Weights of a small GPT-style language model, trained from scratch on English Wikipedia: 7895 steps.
Each number is 128 + 24 x the weight over its row's rms, rounded and kept within 0 to 255. Layers, rows and columns count from 0. The size above them is the row's rms in percent of the matrix's.

# layer 4 MLP down (transposed), 448x160, rms 0.141, rows 438-447, columns 0-159
size [106  96 107  98  92 101 110  93 107  96]
[[ 87 127  95 151 112 142  90 130 122 146 105 136 104 144  97  92  94 107 101 133 126 142 112  92 162 127 153 131 118 161 132 128 134 128 149 101 131 144 114 162  97 132  86 126 195 123 144 137 174 114 106 146 106 149  83 155 141 133 132 137 143 140 117 151 147 125 122 160 122 212 128 100 118 158 130 161 129 127 126 104 154 141 126 145 174 129 108 113 168 102 125 144 154 124  93 124 120 116 118  85 109 121 118 160 149 144 100 111 156 150 152 144 141 138 106 117 105 109  98 121 154 159 120 132 115 142 133 126 151 128 115 196 138 142 148 117 164 102 103 123 116 181 110  98 157 162 181 167 127 114 131 140 114  97 120 106 159 127 173 109]
 [126 104 127 124 111  96  84 115 152 167 137 130 171 142 127 154 105 125 163 157 131 191 104  99 135 162 103 163 121  84 130 131 142 146 101 145 169 118  97 135  94 110 123 107 152 149 100 123 133  97 115 137 130 125 120 146 124  99 160 147 105 150 108 160  91 131  68 159 117 141 123 116 129  98 110 150 121 105 141 135 148 113 175 127 174 163 115 120  98 150 153 143 136 143 137  86 143 169 130 135 117 120 186  98 132 134 128 120 113 122 140 118 126 157 114 117 116 119 105  88 152 118 104 162 124 154 131 124 154 170 128 142 113 169 142 124 142 181 134 161 118 141 156 143 116  87 100 102 142 117 123 176 171  91 130 113 177 105 128 137]
 [103 152 113  84 129 152 118 139 110  75 143 158 170 129 137 102 117 115 105 100 115 138  65 141 123 134  92 116 125 147 145  90 113  94 101 114 116  92 166 100 111 101 152 136 126 142 144 100 119 100 113 112 103 106 154 138 156 128 125 135  73 129 133 142 123 120  90 161  95 138 109 154 163 112 127 144 118 104 108  99 136 104 127 174 136 121 224 100 125 126 140 145 165 169 124 158 119 133 121 146 128 162 142 135 134 109 138 124 125 143 114 119  79 117 135 170 121 144  98 127 159 105 157 139 110 161 148 119  87 144 106 162 117 136 101 119 122  89 117  91 138 104 189 121 159 144 107 112 125 148 101 147 146 124  99 121 127 119 110 140]
 [120 131 104  94  94  89 109 114 137 162  98 121 112 131 123 120  84 168 146 139 130 157 159 145 108  75 157 105 152 150 138 112 140 173 114 155 142 125 115 125 100 175 118 126 108  81 153 121 165 114 162 103 138 165 128  88 139 100 142 102 113 178 152 105 133 150 127  81 151 115 131 105 145 158 168 145 109 181  87 102 129 110 104 138 125 109 148 108 136 103 123 119 144 122 166 126 110  84 143 169 139  90 113 135 107 112 139 130 154 153 138 117 132 135  93 109 118  94 108 207 100 142 112 133 146 126 145 120 130 155 142 133 118 126 145 137 190  94  89 173 120 122 126 120 152 104 144 136 115 122 114 110 124 118 135 127 126 127 160 134]
 [105 126 132 120 107 108 103  85 106 104 176  93 150  95 117 139 130  85 114 128 124 162  96 118 158 133 148 116 136 149 109 110 119 130 164 102  83 165 137 144  99 132 145 160 122  66 148 118 136 152  65 106 137 104 116 189 143 116 150 144  97 117 164 111 125 107  83 102 150 124 137 133  86 141 126  99 141 130 109 127 108 174 147 114  90 168 135 137 140 127 115 108 151 143 118 113  94 167 145 139 197 134 121 121 143 130 135 118 131 133 135  83 137 142 167 133 117 135 104 102 132 132 168 150 132 125 108 123 118 166  99 150 175 130  76 129  76 110 116 141 110 134 120 141 165 130 111 150 156 134 131 121 143 130 121 160 161 120 140 143]
 [105 151 157 110 102 130 154 127  93 110 136 121 150 137 135 138 153  83 121 164 133 131 126 134 125 105 117 118  85 118 163 116 128 139 175 112 163  99 101 188  87  99 101 109 148 144 140  68 159 129 128 158 103 124 152 141 131 122 121 139 104 154  93 130 115 136 136  99 114 139 112 100  98 130 115 155 160 106 142 154 143 118 138 107 139 161 100 148 123 143  92 125  98  86  96 129 116 137 134 122 155 151 110 164 161 124 120 130 100 111 159 104 142 138 139 120 108 104 143 125 140  96 124 102 135  61 120 140 120 133 119 146 117 143 183 111 145 123 129 112 124 144 160  54 148 147 167 142 146 151  89 113  69 109 103 131  90 123  80 125]
 [123 180 153 108 143  98 111 123 100 159 108 131 172 160 157 122 113 103 160 134 123 129 160 101 135 127 147 131 118 102 145 133 156 139 111 151 144 108 136 135 126 144 101  73 117 117 104 138 137 122 153 117 162 126 147 118 113 128 179 133 128 163 146  85 107 112 131 144 131 168 100 149 130 126 141 141  91 108 154 103 180 112 145 116 125 101 104 165 124 126 135 129 140 118 189  95 104  83 159 167 130 164  78 147 127 136 149 163 166 132 121 145 113 117  96  96 128 127 129 141 114 111 105 126  69 113 137 136 145 162  89  98 116 139 128 124  79 140 108 163 122 112  91 127 108  97 102 150  93 144 130 132 125 103 102  64 140 109 157 128]
 [ 84 113 159 155 139 134 174 100 162 139 121 111 157 112 172 118 111 126 125  90 117 135  97 119 111  86 149 131 182 129 121 111 143 121 152 145 148 140 128 174  90 140 117 127 123 130 136 129 109 100 166 156 157 129 152 122 134  95 145 138 115 156 114  97 143 152 120 139 109 120 133 121 123  91 145  73 151 117 172 164 164 141  68 131  99 107 125 113 147 116 127 169  81 141 124 105 108 155 172  93 117 137 121 121 104 108 159 105  87 136 144 113 156 122 121  86 147 180 148 182 146 116 140 154 131 123 120 159  99 151 113 137 133 186 150 157 111 104 121 130 153 110 115 174 140 103 132 119 137 110 147 102 125 166 117 128 113 141 141 114]
 [116 142 116 153 124 138 133 137 101 126 102  92  83  87 134 164 130  85 108 142 120 103 112 120  98 117 109 123 111 149 145 150 108 103 127  84  94 139 102 100 124 112 153 144 114 162 166 140 124 136 134 132 167 128 140 120 109 124 134 113 151 120 138 142 137 128 142 166 133  95  92 140 125 170 152 135 127 102 118 140 130 148 138 154 151 141 116 125 123 105 153 126 117 129 117 115 128 123 137 133 108  74 113 117 122 170 112 136 145 164  88 140 163 101  59 138 109  64 109 178 135 133 151  91 185  93 110  93 117 133 141 123 120 129 197 179 186  97 111 136 126 131 141 134  85 135 115  86 136 100 154 126  88 138 125 125 113 162 117 129]
 [131 115 157 114  97 142  84 133 150 152 124 134 142 146 152 101 125 131 121  93 119  93 139 116 188 140 111 133 127 143 138 139 148 150 128 105 104 166  88  88 123 103 147 141 156 114 173 131 140 129 123 125 152 154 141  99 107 136 150 110 113 165  93 137 125 127 116 122 101 100  91 118 109 142  75 113 114  93 133 116 118 121 132 127 124 110  95  87 112 119 182 132  84 106 111 101 183  92 110 125  93 136 112 127  95 127 174  96 103 134 140 108 145 139 136 171 129 140 108 139 129 123 137 118 108 139 126 132 131  88 108 127 168 114 136  94 106  67 131 115 162  65 100 142 131 189 116 167 109 162 126 140 123 146  97 156 115 130 153 102]]
# layer 4 MLP gate, 448x160, rms 0.25, rows 439-447, columns 0-159
size [100  92 105  92 102  98  91  87  91]
[[152 145 125  77 153 127 111 162 143 151 138 156 141 128  48 198 140 129 125 100 143 116 132 165 109 124 144 131 128 127 150 123  99  91 146 111 113 129 118 126 118  66 168 117 165 113 155  77 134 146 191 113 118 108 116 114 137 147 118 123  85 161 134 110 131 161 110 115 142 111 141 112 126 116 132 145 126 164  99 129 113 131 109 140 163 134 120 157 130 159 139 180 133 129 136 123 132 142 104 125 158 119 138  97  94 164 147 105 146 119 130 167 190 136 146 147 129  90 123 109 107 111 123 134 113 136 158 154 156 158 144 167 123 168 112  90 161 119 105 125 147 139 144 151 163 131 136 108 146 126 109 180 161 119 126 154 115 113 145 111]
 [122 112 160  86 111  91 130 108 136  89 160 134 150 149 122 131 146 116  60 105 112 133  99 139 124 139 119 116 152 123 136 141 106  91 111 138 113 144 136 119 131 118 135 161 131 147  96 102 147 115 106 120 101  99 142  86  63 157 153 109 111 117 119  95 108 126 123 164 111 105 143 117 119 142 178  97 134 154 140  76 118  86 121 132 106  91 108  94 136  93 160 131 160  98 142 142 129 119 134 122 148 147 146 105 122 126 111 167 140 161 133  97  70 137 127 112  93 176 114 132 151 142 159 124 115 157 137 131  66 174 165 121 107 138 133 125 118 125 158  88 145  98 151 150  99 155 100 110 160 135 115 149 130 140 102 120 140  91 118  96]
 [104 120 101 127 135 102 156 119 156 123 111 145 104 130 125 107 137 122 155 103 126 120  87 104 132 170 111 146 115 153 142 141 173 111 117 154 118 126 118 144  98 123 109 144 111 104 175 139 115  98 135 107 125 141 160 162 111  48 137 134 131 109 160 164 132 101 146  71 113  95 101  80 154 110 146 133 129  74 122 148 143 115 168 127 162 111 136 122  90 100 105 154 156 125 149 111  69 122 144 177 108 122 131 140 168 110 149  54 109 150 114 127 115 110  98 105 103 133 153 131 109 122 144 117 104 143 132 119 123 104 144 118 145 170 124 110 106 137 133 103 130 120 176 138 177 137 123 105 124  74 155 136 139 127 142  98 127 126 141 140]
 [122 144 117 101 147 157 141 157 147 154 130 129 118 157 137 162 157 141 172 107 150 149  70 105 129 117 118 176 158 158 116 122 133 117 135 108 159 149 104  89 151 112 133 104 169 148 104 156 131 137 177 172 134 166 141 100 139 169 165 111 137 110 119 168 130 154 113 121 143 131  92  85 178 121 129 161 140  78 112 106 167 120  84 129 164 164 134 125 104  77 107 108 125 103 133 138 154 142 110 120 107 140 124 151 112 105  91 182 102 155 141 163 126 123 116 159 137 164  98 151 152 127 114 101 129 129 157 133 155 114 122 169 142 156 122 155 161 132 115 128 139 120 133 146 148 153 136 143 143 106 141 127 135 106 154  87 155 132 111 142]
 [134 143 122 117 131 173  81 125 170  99 111 113 166 149 150 158 145 108 132 113 149 121 137 193 147  52 160 109 150 127  89  82 109  84 151 140 103 160 138 107 136 150  76  81 121 151 154 132  93 142 110 129 119 104 116 145 115 147 148 120 127 119 108 129 109 154 106 140 132  90 151 155 149 153 139 107 138 102 124 126 112 105 134 138 119 125  73 106 122  93 127 133 149 114  96 137 130 122 125  96 114 129 128 113 115 107 131 143 184 138 141 133  86 125 129 148 114 157 106  81 169 151 129 105 139 157 113 106  76 128 147 102 135  92 138 115 111 109 124 143 153 109 126 164 158 121 114 116 123 106 180 133 102 154 121 112 136 123 100  87]
 [ 81 108 133 158 135 143 139 117 110 108 147 100  96 103 134 140 121 152 158 150 156 195  93 145 175 167 152 131 130 141  95 100 111 131 178 119 153 158 106 154 113  87 162 163 143 125 130 105 141 136  98 133 101 102 151 132 126 121  88  82 145 110 116 145 170 151 110 115 144 135 169 149 156 126  86 132 162 145 126 152 119 140 113 166 123 152 114  93 112  93 152 155 147 137 113 175 133 129 134 120 124  98 154 161 141 114 112  76 128 172 112 110  69 113 147 140 131 124 157  81 121 154 141 127 130 123 122  96 132  96 112 115 114 150 152 151 108 132 114  79 127 139 155 122 134 154 139 110 137 100  99 143 136 134 135 149  78 140 120 112]
 [134  94 105 134 167 157 150 147 115 152 128 106 103 201 134 119  92  77 119 159  87 197 137 134 141 116 109 113 165 120 137 120 158 142  89 131 154 139 162  84 153 114 102 182 119 146 159 141 161 146 103 114 135 103 152 102 175 155 141  98 146 118 118  90 114 125 158 127 177 108 126 149 143 132 167 112 110 156 152 124 145 140 101  85 127  88  94  99 125 151 121 106 150 138 121 103 120 115 102 129 136 164 107 139 110 138 119 126 159 109 111 180 123 141 108 117 123 130 137 142 152 144 140  85 102 123  95  85 108 109 128 147 145 136 126 115 109 112  98 132 153 168 129  98 130 127 138 145  86 118 118 149 159 131 114 118 114 107 132 145]
 [153  90 127 148 112  98 111 104 111 183 121 125 162 104 162 147 129 134  97 103 141 133 125 131 123 108 122 163 116 103 132 166 122  92 144 130 127 101 146  98 113 131 116 147 140  76 118 128 125 112  96 137 152 163 112 137 124 139  90 132 133 113 178 130 156 125 128 160 106 150 106 132 140 157 127 153 128 161  93 119 114  93 136 129 101 153 147 160 111 157 127  98 121 136  71 113 120  56 142 133 118 123 150 122 110 117 126  91 129 141 143 125 122 120 147 107 123 142 179 153 146 126 183 177 152 143 155 140  96 155 143 140 121  93 127 106 147 172 135 118 115 125 121 172 133 163 172  80 100 172 103 138 120 145 104  74 167 138 125 124]
 [120 159 103 129 139 133 116  96 147 145 112 142 125 148 172 123 136 124 119 120 116 124 118 138 175 171  96 130 128 146 153 119 141 179 129 126 163 119 139 136 179 121 140 103 168 159 163 127 154 132 170 109  77 138 130 127 124 150 183 158  93 116  80 164 133  96 101 131 152 120 131 148 140 121 145 108  82 145 116  97 173 113 102 104 102 160 134 127 145 163 127 117 139 141 105 120 120 126 146 143 139 118 152 103 154 114 145 132 109  90 126 127 113 167 138 155 149 139 126 116 117 125 113 117 106 160  97 126 152  99 115 134  83  76 119  95 136 164 158 163 157 132 153 126 137 148 166 187 134 160 142 138 106 142 127  77 111  69 122 132]]
# layer 4 MLP up, 448x160, rms 0.264, rows 439-447, columns 0-159
size [ 98  96 102  90 101 108  91 110  99]
[[100 116 148 148 149 150 127  95 107 126 136 113 163 124 127  94  67  66 112 116 133 130  78 148 133 154 120 106 130 153 177 130 205 147 125 152 128 138 139 144 118 143 132 151 133 148 152 151 115 100 101 175 116 114 149 149 103 103  90 127 174 127 100 112 153 148 135  84 141 131 151 107 108 158 164 120 145 111 149 133 135 125 135 143 113 118 160  55 134 130  88 121 134 159 111 133 166 112 145 152  80 150 131 117 158 142  83 125 116 137 123 114 116 123 105  95 152 148 130 138 145 140 103 124 142 109  88  93 118 133 101  85 146 114 141 121 129 110 152 144 125 121 140 152 135  94 118 166 140 116 164 128 101 132  98 142 167 159 144  97]
 [155 146 105 132 142 120 132 161 171 111 103 117 113 138 116 131 149 100 124  99 136 137 152 109 147 107 136 148 113 144 123 170 132 164 129 118 136 136 134 133 178 164 108 167 105 112 157 122 150 144 203 117 164 179 135 106 150 132 107  96 140 111 143  92 129 137 116  90 133 123 134 126 140 124 112 109 147 171 128 124 112 122 118 138 138 162  90 125 123 165  87 111  79  76 167 122 163 125 101 108 102 143  96 103 152 143 169 115 146 122 142 129 147 136 143 123 116 129 135 138  78 150 116 149 143  87 137 130 180 136 160 144 101 159 116 151 125 169 135 204 100 121 138 134  88 123 130 141 128 126 141 107 140 152  85 102  99 160 138 135]
 [136 149 152 140 123 102 117 132 114 141 120 148 120 150 125 106 125 164 133 140 134 106 136 103 173 137 116 138 178 138 123 134 147 120 138 137 181 102 113 136 106  73 116 145 129 146 149 115 135 115 126  56  99 152 166 137 121 121 163 118 126 125 118 141  67  69 137 101 176 160  87 150 130 110 125 115 181 155 114 204 134 137 129 109 139 127  99 111 153  71 121 155  90 103 138 104 114 131 146 150 131 157 162 146 172 104 118 115 122 137 100 131 108  99 135 136 145 141 124 133 154 111 145 138 137 145 133 121 139  76 127  98 141 132 141 119  89 152 117  77 131 151 144 156 151  98 103 106 143 137  99 110 106 144 127  84 144 117 145 143]
 [141 135 144 168 126 124 115 148 148 190 110 163 115 129 113 134 101 133 133 112  96 122 159 124  92 134 127 136 115 135 119 132 148 139 117 117 141 117 145 107 100  97 122 135  94 182  91 166 102 139 150  91 141 124 148 116 172 161 100 100 140 155  99 145 147 154 112 171 133 119 115 129 120 126 116 126 155 123 111 124 117  87 132 106 117 116 176  81 141 171 117 108 124 183 127 137 137 117 158  98 113 170 105 138 149 111 148 125 146 155 122  90 139 139 132 144 136 107 133  98 117  99 138 121 187 106 123 160 135 156 128  85 132 115 164 122 176 165 168  97 122 128 150  68 135  97  72 101 112 129 144 127 122  97 129 152  90  94 111 121]
 [151  57 134 122 133 136 215 129  92 128 135 145 103 167 129  79  93 137  90 115 150 100 115 118 131 136 129 113 137 124 116 124 154 160 124 112 134  75 151 165 144 145 155  92 114 122 138 143 114 143 120 145 135 158  99  73 102 121 105 106  91 120  96 128 156  91 105 140 141 139 146 126 148  87 148 147 114 129 133 109 137 160 134 135 115 120 136 126 122 150 168 109 143 131 111 105 112 139 109 121 152 125 105 123 142  67 145 142 136  98 153 141 107 118 155 142 112 107 145 160 109 134 144 119 156 129 121  94 145 108 139 162 156 119 113 156 126 191 118 166 122 133 115 144  95 113 112 108 114 122 113 133 100 152 138  94 158  76 135 185]
 [ 88 167 153 142 123 115 143 105 153  90 140 156 114 142 162 115 113  99 131 119 154 125  71 105 128 122 128 100  82 145 131 161 115 104 128 149 120 115 162 129 136  82 130 162 131 114 133 152  98 132  87  93 131 165 145  95 151 125 132 115 107 118 137 157  73 116 124 105 134 115 119  99 107  95 163  87 112 159  91 136  95 157  88 130 124 150 121 149 125 138 160 138  76 113 112 132 161  86 131 153 109 119 112  96 119 106  75 111 131 116 127 174 127 114 157 136 117  86 122  81  92 121  99 109 131 134 118 106 127 104 161 130  94 115 115 125 108 185 136 117 128 146 132 110 120 141 162 131  81 103 135 129 134 165 131 127  82 159 111 144]
 [119 106 152 137 104 139 130 136 133 134 143 112 135 151 118 125  81 144 144  78 107 132 120 148 108 111 171 116 124 113 205  91 138 133 135  97 127 157 116 136  93 144 131 154 133 122 122 137 168 146 120 127 112 125 140 136 118 144 101  86 141 162 166  88 117 137 119 148 155 148 109  85 145 165 126 119 143 123 135 136 126 134 128 130 118 130 141 106 110 122  97 157 113 126 146 106 122 156 167 104 129 119 146 163 193 165 126 153 152 182 114 149 137 156 107 100  97 115 134 123 136 127  77 193 154 132 110 127 134 131 132 164  99 158 137 115 118 133 135 155 100 182 121 106 114  85 135 103 170 165 176  95 143 124  92 166  87 124 120 121]
 [107 101 144 115 159 135 138 111 113 124 161 163 128 138 155 113 105 154 103 109 159 138 122  85 129  75 140 129 127  89 113 155 127 154 104 136  87 138 127 140 137 143 101  81  74 114  83  96 115 128  85 142  88 153 128 146 135 105  83 101 126  78 135  86 134 134 185 171 123 147 133 113 151 132 109 164 118 152 119 141 115 130 112 124 149 134 144 116  90 127 141 130 123 140 128 135 111 104 130 118 128 132 134 161 171 119 109 146 139 172 128 104 152 138 126 146 142 116 161 136 129 138 121 182 113 104 134 183 181 101 116 110 146 152 137  69 136 163 141 127 146 124 128 171 140 138 103  78 149 174 119 137 115 110  90 132 149 116 106 135]
 [122 123 118 149 142 149 145 132 131 124 142 124 104 125 145 105  98 143 139 129 186 114 152 137 109  93 133 125 141 170 122 127 167 139 126 124 102 104 179 117 137 115 162 106 142 128 102 120 140 117 160 159 135 117 103 185 142 117 178 154 164 143 138  88 142 130 142 141 153 160 147 111 168 103 150 139  97 141 159 111 114  96  97 126 182 167 159 135 143 109  93 107 114 150 112 126 122 148 180 129 144 152 137  92 140 136  93 109 123 147 125 119 140 142 115 189 139 130 192 120 145 133 114 120 116 101  99 127 149 139 121 138 113  98 126 156 165 196  98 158 117 156 127 158 110 125  88  87 102 134 171 132 144 111 142 111 107 111 118 150]]